Each number is 128 + 32 x the weight over the matrix's rms, rounded and kept within 0 to 255. Layers, rows and columns count from 0. Numbers have three digits each.

# layer 10 MLP down (transposed), 704x256, rms 0.12, rows 675-703, columns 128-255
130100164116114105104117132109124174149112126117226116154111050133111123104082100112157131128136114100124130112060138060137139123145110112109117159085179122166127119142125129161112148138129145147100136121122179171056138133151145125159119123104126139109160129119107150105110152109180128139053182120097145146124095194106099102128137156146071119143134166097170129120171154135141128103130
116159159114104143112098103123050111125147120136140134126169138137162141168179096115104121127179138198143148124094151177109142174121117084127145183094160052108120129087136135149125123099138068186101166082180145195124112099156115130145087118179150121126215132100127185155137162084140185099130093157115075050186163093118101101103124089130119135072091132140144166137104125152162108083135
136189114097114124149121084138174091118139081113163107123105149130155150104144109130115170134128119149107123129119214097105188125100150125087127116138148118146189114179193066123078098181121158064144188092143070057166127174165145118116129129103124218126165106156138149089129154093164166121168098175102130155114178174255131085150101144196151181097069149130136149186113120060137118162095
160162184164134074104144126046137143074106138130142149117132136148134103138098095113131133095125133111126118159114134103089143076118151087112122126115152109169075128178148137101111154154182193073150159176139099070145098135077130132165096119129093151141144058115101143109107120147089122130223104140142112119189145132143130142159158187072119099138114097136108136096112095057165152103148
097123069156099159118110158165137212094156102147167071111116158090145144157112084140117116144133133176149110112053077116166083117090129168127097130062097153107167117099169098145151148128157167167151172090128171097117154152183184081182132100163111119159155131187148126140166151119129125123187170140079111091099136172066105052173155142147145118135133088156095122112088153149090104116171
132093201172087150130165113132103113133160126149181117183060086074149088064097141087143107145119193168118132129054158208086150130110172137163117164128111163092110134109096157137162115187092108172136141079090129143176112120101164103141090151120151105077041111123099109162155068128149144149112078138164096099132093136167085115149156118105098139172137128093171125087164088075105140144112
094137092100180121075178130142157149123164050135071133150060174157115153111160106171148103130161121105128150174090125159132078095176133162106151092197168090086091090142121119201161100138131077091127111118108128157086073098138114131137081158148170156139166166137065153157096164120180128099179095176159168138120176120171084113065139174090155105060077182155127127125102120121166124170119
123134000127145111117128111130117118120118122122139142135121136127147126145255146126114143133096104117116135144141107141144123119123142123113131133135124129136130137142142125132132116163128133128135102138129148123129101132146134131125148158120123133137124143144109123115119152120142132134106129133119151141116159114125107131154127130144123123059125133122132130130134119149145133000104
183099123110164131086149122124112131117151149131165131125146106113129119118118137179149173126135108133098140147113130115150051139089134049158084123136180119125162116100134122152174115161103139102136180087136146067153143123154045165132112128116123118127118176170137125108161112117136096121134087104118108105113133135143098124052100122097118135142113120107169128091098076127137175156133
139160107071156174093089134141197168124192052148200058130087116132142116108132127137142156162149149144139122158087122151120143123152075139161117150088095065106068129101132158155195176123100103099170093131185157150092115094105069116056094124128111163113057134126125156111112136098185085086175113139142178086126152122141070106110122127116119152125102166152124117166083124150145040178171
102125128092078142107092052159099165145138178139197197162092148109138120104078072174129104123175171106117124129158179186089088099196164094093137135203070163113106128133132190142092171154129102140184097148213137113140109165101135133129140122121093110186146146103132080110178090093115082059136135106103079142117116137090109142140135132102113045151121146115191137086182132152153147091106
130117139139103123151161122134121131127145067121152100173075112093129137093109165147143129086166145143144137098159151111109079092066081157127151114067074117168121143079194192055154156117117150128092108170109096147163128130153196185091078121133121106148150118120143137100163156132139101160149112181160109146086105088178162063136179154150171070144139109121157074170120142142122098090101
151186120104086112152118142140095098119181166178153151117124126162169087128148208121174159088101105115108130177112056152109097096063159189131154146089146135149097149134102121119111098105074117158147176146156146130125079098141132144096147082176136084118092170158102126095148096106176127144178143133159101129147146125106097111061170078131166125097084130106121122136152149088139140157143
142084128135174157076181051041101137100177121143065148213111195066178165206196126141134119125107167087150145156095077089160101161086066151126195108185125159146119148182134100130097141179096089088124142153092072102156125175163111119139124102117120126133102090150172095152162142154175111121147107150138105129098106070158121159117160099124136126137106141098107132156169142163131165100199
107137116136132150101086143145149116183115066092193168121144087109125129128137076125107107089167071114099185103147132150125132084096079176112117145107126153132093159091173086151108128126152108166101108150125116213135155204138087098147156192157110152126079132064109148116171133134140089177208129080101174120116111131045146130164110108131088138164147133153096093049142124163150126136161
072128160137093187107150101107106108156108128155113153175172116099110125147154109121093180177114127126105131118124153138141147156123152139118115132156165146074111146159158172079125141175110125138125158168125136137098209104121163131139165124144134120091131143121185155119096129147177093087044181118122119106106103114082109124175129086092141125116136113147115163076109173123128125139098
076141097081149152139112146101089088107144098173165155109124118117125114106233124122130144158151081134106116138110111105107122117153117100104096169106154110120112106091163046117105174096108139123117149143182146108110112114159157116104125124159166127141111113118157154104154123162065145097127154161139133149141091138125145166120110137184114134079161126122147093113117141165148137099136
088193123060134179100156075093079064104199118096134167103185144100153084133129180182152124093110137153122113113120109153101125083127172131131103133114074119143159138115145179177121120115095133165139140150136144078052136123138138130078140125157083121127128127111089147176158113135105108080115189138109159115194149107146149133121101131101114096151102103180077136061166088071120142121182
114053095142093051142161115170155088202133123151164103141193134133117109131099119193123134115112148189102140176176121078130098159127093151143113110124152104183114168097077147107077116187089084145089129154154070116107159124138116102139127143115127134147151148101101153207119161107141075126165100106103104139117115054159138127152092153158148125119101153121101161188123179139139091108108
076179099134129083169140112153094175161154129160147093166158082138100110155101129128166115148129102164149104154114065072119169083127174104079155149104092193120085162108133097084132125103157139114130116181169113145102170105163183091207166093120122160098144112052158145097141148131141138163183076097189161116118150041143171107108081165135217114099111082092140191117122152094152161179138
151146194142093107130131161075099149124090103077070092130155143136119114094107155157169154152137100145107108165099079125083173154108102130100128142094077165135145076162173096109079161155110140107151080139141140194141146105133124149132102132100130172138173158129082187129151128087087155141135145146133173171130119188123101125149101121136214068111127120104135104122121075110141094181118
143121092145125124107108140073159103104138126121105162117140166162147183099135148163122133077134105136130141174151112185099126100083139111131081169198090160124097105125127145102114160054202180183171119113116135115118144156165120157211162125145113154153110009155118128177127152105073134125134105102140123123128163200119127141069119097147154145133123171127149152077172087070152106136065
151071093127078110092115103117171136118116171081189108142115099145077131160107146097100159085121131100101165143192143070148129121145114076178087141130147094214183085110112171116117127119181149127145149084093135139169113144139126143094149158068146160127122049168139131119139158130183194086093105190123140151137115223143117112138129133147096129135108167114094097173043090149127135077118
068126115116165130114074118116128134156116124130142086106163116184149161120148103147077118135149046152134158127163112175129089120120112145154132161091175155115074099129160080160138135106138115184127140124131140180092139100177136146144142122137120082096124088103169135080189161173119138118182163109068121135110144156134156127147125136103094127099104130164121189100159118126115058128144
120096136122137156169177147160093119112115129131224198179065116078114123076126140115105066101144181110150081190094142098139101121127148107128161121112153066099211120111121140156133143096142149102147171115143089122127138138124128105094125078152182132131085131142087119128120101127097133174153141099127136107098116146108142078093132179138105120195102103131074162157101088151106122172120
118140108105086104137094143086112148147081072153129132131104144194133121130084113181128167095094118075171099079152137128107213127150083119116121160091097175127155084098105112056128133149172143084153130118101107107213111119147083143131157136143128168147126131110128134116126171115151088164131175134128176086132135127093149043163149083140110125104158122171112101138132131092105140198156
170134152086083096144123088141091143166034171138166138058088078141168063149100214117160138131156120116099133067102183095147109191129089140115094122068142104130160100129079107122155124119138099146155073168136092136138110124123109195090113168159115159149151168082102150125171123129130097110098140110149117117102118092112125171113111128144073149183145127130101156120171141158135162076120
144147163163091089127115128104057146132160135071045184089140124066122059160122071165158175117124156151075126163138126165152146098208103128165187146036137127205157169163189133141116132093107154119133151165117191080131146116146123109099089119149144133112168120109193103172136115161152134152188212161127161126056119130166101146164143105161136102182108064147105120136133126130125153134126
060155142070126188122123157108112146152159128103182126150212093082120189113087135155146129132144122129117130101060170054114162087099077094147095067128149159084159101090108136113119112084122104039130126078164174091079128121087148190113171075178156135123168126108094117101152166119108118138171123105125144153179169104139072126080162141104136095144111109138125121195071175087114137129066
# layer 10 MLP gate, 704x256, rms 0.123, rows 676-703, columns 128-255
161126177161131121147164112183139106149118147145165162112114188110132149150109130137110113138173184177132066082145111119147158147101149111175148114134139161103113187132125136180172102157123102170155184102104109117144201116108176136152140176202174129138123140100115150167115115067165174121142136098090096211184151082084106153073124084152129140095079140155158104096073124102161157105105
129092162132100158076178082094136119044124175124131098169145076092156087155152184163099129114139126119150142060109160143117127098133053099118079164171126135144133096136101112150127157141229208178092128075131167109108054079172135155120133170137127105081106164156127142196104115049093058159099149135179146124127095093091124146137064112071108133176143106164141148099109144131142132132137
095127152079127129143056109112195195124149126158178199096103161133134111091127165125098091128137100129115093098148160062143143049105129114097115180124129104222087156165142145141146082141100136172139182138122094097165173188118163158133173140118064134136078144135147154090070113159130118152141146155126137076155115104084099140121119151136125158100087141142130158158136116152113106141105
095166159118129137109149094126114146113119112080095163107096060112099105139131142190150173122127110110147132087119183053122180083098102119128145114134125138165101095124113149182121130141186115101145102097142142100152127177088065154129176161097131179107107118061154124158125123144146069134080154157123132119147138115203116136132175113168109087116165130174142144129160101213139128128117
185090105152160135154104162158116153176123118107132121164089144142103093097132150146111083068107093127142154134060150112109200172126085146089080202132138140165176118196103177173169114130130104159153142102144078158128125138107121187165119080101110126174146172158187117147152131148156109127166123070146115073109103125123130120134109119131161133137095063158074114057080110102119179141203
138095133132159187054085099160094144132081148133082115146094155111101136096151122177116131107166137179132133104138125088120098146127092155144145125094176161106114151160165035133106133131200159181108148150171143156133159133166139140118070122151096134143152218156164179132145108095089137150138115159065157123058123114159129186146163200084125148094136132146140092087110146171101131128161
129113065135134133100131113126138117141119136125042127114150133115157133128067117137108112142108148126120126129140132158138122142142149121139145108125123128121135133106129131141127099085136100122129117141147128114172126130158123119136123121122121119122135145127127118149147126112158155112144112114151131098140140134130101099106121110141104122142103116105154136140163121132117092053135
134135212128136154099106097173086169159154171133149139123110106143131129158151070087135137150155166080144095109061078114139156079074165135076120142135100152102118092113140178136110165120187104145112102161090116141191086149119150124148096117118120102131169142139226146115178088097090120123123146107076098140093141120068120078209158112103146206096127199134179099118144077148093088100123
127119166124141119086147058121156073096118134158145118156163098158123226086150178153142118190083060132069087128125159117088182131135135125152103152133193141176086122155155140157090112147203132155127166162165095135147078151131156133114118083125096126199117169141208175138128126074169100157096084129104096175095169072114086164134119184072189166082145171183163153124147097151136136139113
108148109123157176082124117112088140141096096110144135116143089134155119092139099106144144144156066148114112129060113125109132145132110147050097130122127104105100093116174111143138184124216081166129147136104107114114114176136193138135154089081086156129107111141081097171166114084124177088098148114143134181072125144115111130110110109136168137151116135086181143113126146167188065157189
123088135122099121159162157160148149159167044106176120154069111173107150098169121145065146100178148117079173103108118113116152124116094078127158188050145077109157104092209173094122161121164119160051135166146119144156116089168178145123136085088143120103100112173131155122152165135145091118136149181109102114060133090102185109128179131187148069115133115114158098139149143107167109123120
128186140114102132183119155141096115194114146162133135134117150135146112180156176153130126111112131127098098112096052150102082067038112177118174125095114102145136118123094096143090146114097091162147126178174093099182079136173137118107162109201133080138093183168141125127107108092146084147132135143152084118114104114142110097183172081150169120086082086108118078144146136108094135131128
088101151071116110152104130093150126108188120076137121132129176144085149140122159131084091111186195084152141079109129126147132127173150150142141113155208118154075079192104120142135144124120150116124168062069182170135157118127141082148176099155116192084095116121117081060067150093214053098148128147097142133139155066171127110153125114150178086198114127152131123094144185126213148108144
195124104116092160158180136154113113165179147113119140194160137176130086065122137157132136089113111141178085183129167142109179116120094139078122198111124151101146105148114139171071128125212159180154151109103069181144111165080153130098139152184100196146107124075130140123102106046158135167064116144109124158066106032129164132136189133134189161174104130130137106073094127187208125148104
118104138144139111072130090185101132135086175085145106101106129139157127162124134106101146106200097133104158089135099127156120102156115126130079102125073114188107108091089095123149112109140118104074117145159162164146130157125151080138072116091125128100150153094174130115212105112110114130121122140190170123117142177109146126155160136147094158107133127154086137118144071159073126132147
106152108118145180128131079090096144139115166136146110158150119165145164129200152077079089094141153136089125158125111105083114146141132098145151118149138111124158164122105091129096080113153172130147121150178112119119143105183104124119119127111102111133161148131155156148125126113137128141122127116200098132120144150156120135142131139134088128093135113134134109144144127147137104094127
110156170099075093150102150105120131170146138070114138090107081164086148180099103124111120135091099143118158118172097149095129135081078154135132124130175121129083103187144118153138167127176117081148104150120114113139090110125094096131155130116169079173119147165176134136145156138173152141111113096079071139055091108138130093188082138130127063080116192096131074153118140084119132110108
145175160101109111103176039143099104134119167089105122070175106144123132113150128157133146100110163083217178109142121111103153104128112080177092074090131139144106082139097153159138125162138150116131119101211125094144174175115127158114146158149146126140195123057073098122069127171105092093046112153137127140118074127146145122163142073127141170194106170108106123079168131146185149099110
098149165084166125116138163168100064164140077162131111164157227129099098111114135152135099117164123130146173103133178105149172167124100109133084127085140096207197166039100137087106159106193075198106168149167140183124071120131178119164077147171114121133132202094104047120135110180131069156113088110155122154107110019126155140095168074116144103159107167138175163081144161166148084137136
118126116169089085113167145154189107117094117108148141102124113170076173097141132120162169127148128048181155114103189156031129145077111139094124179129120137128088149130146080147070138174079168160064106124131148150168082141165134118105057171141064101132080166107185162143130139134102120138077126104139154061147133050046070149126121146077116128104120121155145112045111085176176108180059
129176103113098127105066149175047143154157109152157161171109126145061147096119098126103110104141132110163152122134168194091121108095113147171179095181160109122172118080162137201168109114137120147109142165155173135081082171122163158143171163119092107169115086044111110185142075122128172121086132150094127126134089129111168142083122102124182141097158190109095136069174192101164151174117
105110086136190168134124152160126142093119112118111122126154145109143128142159053164103131121163164146125162101117120123138072134115156117120118134127164087192129128108195078180159082079193138123188219059166162166122099110109196137112134131166180084111131129176152127152106054146164145089076153063123145097108162101092128158114102147174137138144151088120150079107156177118100150137119
100123105171120107181166146122172084162139166175158081094172085186114150075141138123136154161131122143105076086101121113180073181087143155107151130105178137142145120088169119149135133159075200144121162143147089074141129132159126117134141090118129117162115146085135100139152143127106050121182148122112101150098156117145128111164118099161125077119114090076145107159149111133144106142087
114097113136150127132144139130159117129086059167103143065169153154101163139108110119097114111152119118152152166173155139115108170120133165122081109098191133108127097187174115147095154148139093181139150145099150125126121145076112144190160092122147150133140088151096154171124123231139160095186201089118207127139151082118155160100095169119107103129112122111138128124132137125130147113143
137137139131084083117073139166080097113078140112158104156136131120159097139164125182186109126065141127170136122139066134115132079101082122103130133130096161056101088095172145065139088097123145148088104142217109131155122144057125133167183096173096110108051133116172168147093132057112096158125154131126104120103093119144140065124154112154126129135129178113107091060160114134202122129136
109119162143084094108094145180125137125135161064132133069110111144152098122146136105170129111156146098105135077130208095110138130117121132097081126068149132126174156168075115113089158112165115152106085089150137147150135113171093164161184164192122166109113153081116132149171139139122072126111094051168124121123101135113153077098142094149156152132134145113108155101164115121150128107126
152070144080105123114117106178112140083148132120173092182101072142161084152126136106143133097128155158146096139101165136159095110133088207130113078130112110138115056109113132133110158105050116147072133127131173161141150074156125149148120138125140084148146156083150109160123140158120123148128203137171099149065179110144144119100139104106119174092071154140180135147195165076092085132192
137111157064155172093113171129099135128164127123131106148125132145152190150099142116109130058086113086167108159127133174060157120103143112155145116093128118102113069128104143137186107150129195178115216073131162185099178110136159154183031135213131136124114091058124152162167167141118095117100121134083199197109208107084121139105136140111142127101203142176085150129153204117138113141125
# layer 10 MLP up, 704x256, rms 0.124, rows 676-703, columns 128-255
149084114162132079156137165089146096148180178122095125152128138127140084112125079091173106132139139120167143142144185088146177113101131157103121114101069121104117122127131184126115176133100138103145093058163104152235142125095096122180127131122140107085088053131115129094186144070149084189162163156127144149083121134132088129119169123160103080177144114123094152126120140076117146128135
097173129203083153151151123133109116186136131103074153228183100173115165056135084107141103153094177090139076164190120176146133142125195080137160065158173155094108082064154077123149145116105136094083157143144078208130171099157169055098179143134108097152093169133120154123139154159116146139113132173103088136139177084115075155104129107110132131090106149167208144143137102125084117138154
133170129146152142112140120123136133135140110152121108102164150121157098149098095094099123104154149187113073116148160126141174142096134137057108131136101130105129159132151134131097131176109096130138086163112071103195101130110118145109095104072047144152070080094182163154165089138162150116160159185136092114113189104161107139159148172071151112105118123114158152165156103106078111137096
148117120120086106011124126132134137099117166150141131110096146128162160175173130140073098095149149173151147132090162120145032074106099128136070127119156133143155182191227151163166133126059152171133124113108108160164088116098156065129133090122139134119092130161145097161152083087145098105135131111108098151129138153164095122157189135127130094098122102067129063225152167130080112187077
092104118109138135108186118087122104162165121151145156141159153145192101122154179103132178124143138160145096160159136110091119099113143110172155060139146141046152129100118097116131162124121102103107215170121146102138115132187175058158082137114107115106114126177128118114090057098098155150123144116170135175119163123135085130084138145060112075125111159153183149174073130229114109122093
074163159129077111158075152122088066170119087127140130095178073084094126109164087144164099174206090147147175082108145175120139145149121086119141066093162176144175114129129083085082068136135136157151112137120131105115113124188123142099133142088159142130143119148107161209108174143107108135123130092086137086125111143180134113191092123148143078111109153122136106112148162168084190100080
142103255124123155129108139140175145138134143127131111103131118107112140074000111163131115138131131157136133142123148123111132125129118155128129124112145137122135128099101124122097149094110147121105134106133101142151154124089103125148121106109137138133115116144149116131134146125127135130129115132134105063130119116118159109123139115124126135252150125116114114131141107115102113255139
140116100108140111130168136125103097092096143036183120142129106138103109081155205165139155133138158088106094115152138098161093137176087122182130100195132128146134152095111167114156166140125143105100119115140111108119096116156118121111097112123125169095165097131083124137139157128094106085116078127077095194118131148188140151135122119093127147146149123065161156111141132104164092169138
153151126132099115075011127158181113094106060034152147094121102088177157092133090123130109116110078108166170197118150124182193080055120105128062137142090136118148148146231171116160162146083135166143180085175147141134070083105130148159191139155203112139114096076146120091159090125141097109148111170167173086098186127110134133085163129153075186093099151145120138150183171189136154138206
094086146108080148204090088215121109130133141126122071137136191078146176158110183181143083165125127150138150159128177144087116104130161125175103100187119183129167116133125118130091128144119188102176136083162137093150169084117068155158123165165108110151179174122094080087127136111146093131150146133088126095177138103136128100137109127100154055159135092126082135140148138121080186142085
101111079112162124132074141131062145134103148147114177130127175171086140121092104118067111180089036147163119095111149135123123098110116122135145068130096174148148110145125076159111109144130143116102109083145094115063127172165090126176162104188130090134114109071126159178114113140128204091111159129149097165131115109180152183115149093103081119166118141079127104179151078093168105114217
140071138105137175121144095127116137093107114074119103135152142209133103083128065117111069187117133112173067156167141122142192166126111066116142150153167136121149142087170130125142144141145096099128145055148097157080139148115163103151147140122090130169131122073127147139187139109080119127088120097132127139128107128126116160079092104143124106165162165119157136165137136114159101134099
136140130180098071111087121129119115082142108210115092096091151105129105118120133143132096100133133043100100181145076126142086075108063132118131129088043140103115160171124166128089134129118078144167156084170119129173072159105089152078108144197126119166133121152175040128116157127133200168174114147110057086119127134153132114175159133134144208114092129150175119121095081134161105172148
091142158122127118116134088097171126130131142115161104146161180151093148114125123132085133042100192102073135154053176104186091089115086081142159126113182067122127135074170090102131139207106100102086224139186109152127165152060155138157122132101124132155060114079104152206121114174099159082072092154079137161126078145164125087163190097154186109126141110128151103194074051110156120167098
124146142134109119140214082144195097118158141119105143083152115138124094106125078146193092131121171129178106117151142101128105124114173134074133138129118096110149104118114130149130131122142129137155104137149035128126100111159124152081137120124098154198127168179116062125103115132076124157202134154092142209147116106127172114092131134124117103183104129084163099159139163187107150139113
141178157145148131137113074119052185155116176130158097182126147136112111146124182078085135161125147088077146184110103108071139128132122152110119142145120118195143113147085132107143099107118155109132124131142116159147105129100138148131089136109098112134146113125117147126119184157170098144104160122157139123163157150129117121106146164123122115145136110154128157104120120084125092190087
142118154102132187137071087098090196180150134125133084093124090155064131181149132099156107079119150120146170111132119162131110108116058112081112204119137124166112100132146178135121197120135129073137065090120148095163165134100139143147174088159157135106135174094048134110123107190152124060176109106101144083136088153123085147150116079174111127115116147107083143178125173085160132128082
129080155157096134141139100152123117117122075093123062182124093173152080053116110145137069123143152193121163128111141161082117153110054136142143175173117167118121104138175149168110084161154118164079114183068109181110158110148092114084134127105128068116159181140162062123198117134137142151141133152149142113150080108123103089102120150103104098127118134123157171125113113131139088145115
172130106132157125027108121156130169148151159120127154118119138136124084164140172137122125043056127102120109080092113099120156157125165183126159120156099071160114104151122177101155213130123170153156094162157156027105164124196081125145103142122162133142149119160144135096099101098130072121107113117083127141099112176154186076145160120085091123134128091153157140129113107110050198087130
165113158172104172130162123158125140107092185097115150141140153173168107163145157095199129134097136132122106122143171149146089130106087113092091153172122170155120080136120105149122111149069075064123085101108136046154148149187127104153111205163096106136087153136082181081154102156120151116105141141152133156146171109048062176085116137105190166076105143137163117153109145114158143132097
145157067129056169119099154175113127137163147079123119175089094112162144155125092090126172135150111084085172136151162155103163111142146232147152015168082108157106114196070117164131196107159119100145128123100157137155096144132113107165147157200125147125131092058104140133088115093138121147195176106114148140100148095162141159099098108112135118112102131153147140075117152089111149138028
102062157171141175147116157099181098168102123128117167120126098122117111175121076079122124130152120136123118092202125122140118137087154077098084147171130169050201119129112097145152107141095087123163120059183163171163097068137156165185149160191092087109136113159166136162138162099117133151056048128199117101118146095116133137124173131101098155210086127123187091145150130108166074097098
167132155220172117143129136110108122062157126109117122131133097124154091096134121080105101125102118115130101157141153083169122132119099141144154105147082097139145105183144127134166132113140182161113123131143073085133168101068124104131124152112154198185103156131099124099154194076121140103132085159080089158078166164148138132123152102143117080112140107114117134128108135106097148129130
076137153147109119165118126153119118036111104133114155127114112112115124115121126137103109126084139095104112110156144136104115139144104137155118116149145140115100160191177117161095141190177114089152116139142134145110088080100160157064134143109100158173150133091139165087180117144099126175124180117099124117162181107125157120149095064163136154140129173034144128135156121141111089136138
145135114095117073145124130109107081161114132153151125113137158108149158169118065135164114184111114127133132153106079182099128137097185163099133080142157128131134123155083134099105069110098115178152135118101149085169109152156119097127118079147145178104152183089107126164090144148153096163137107101095151180178145150163115094092140106117127129082141107115109055141170138166157121123127
170118140119142124108080190080161135138165069174097141128175102124079143143106148147160118111144113178142156184111103199125164112106149145117141174179146106109143146169163125142090149161119112115117190111073106156134155122118096101182084092149146092141146158122066112127104130095129134111202102114146137194120168128140133148155132130121111131087079110137183101072051134100135081125064
175163103091147151143105143106038165177121139109144185114188171077181174094130086120117134191072200131088136122105137129155075132131090101127137171119101115220078134153156105149068089108118107123117045107175086138098150176080151113136167063116139132083163125097164105117157145113116154179128118067136087138120118146168111113148090126086087140099105082122041075091169160142175159137140
138165101106162174059135164100185079107102187102156094119156151170119190081085183138125141164073092204126116117140106107151202106107146153110129124162195078124137100119104086094142086122109068118136143144171172099025106086142145182180137105109114155143188138228095129101211114098129116154099151207144118127134152093121149098112090198120130174109094082143104108136163139144105098110152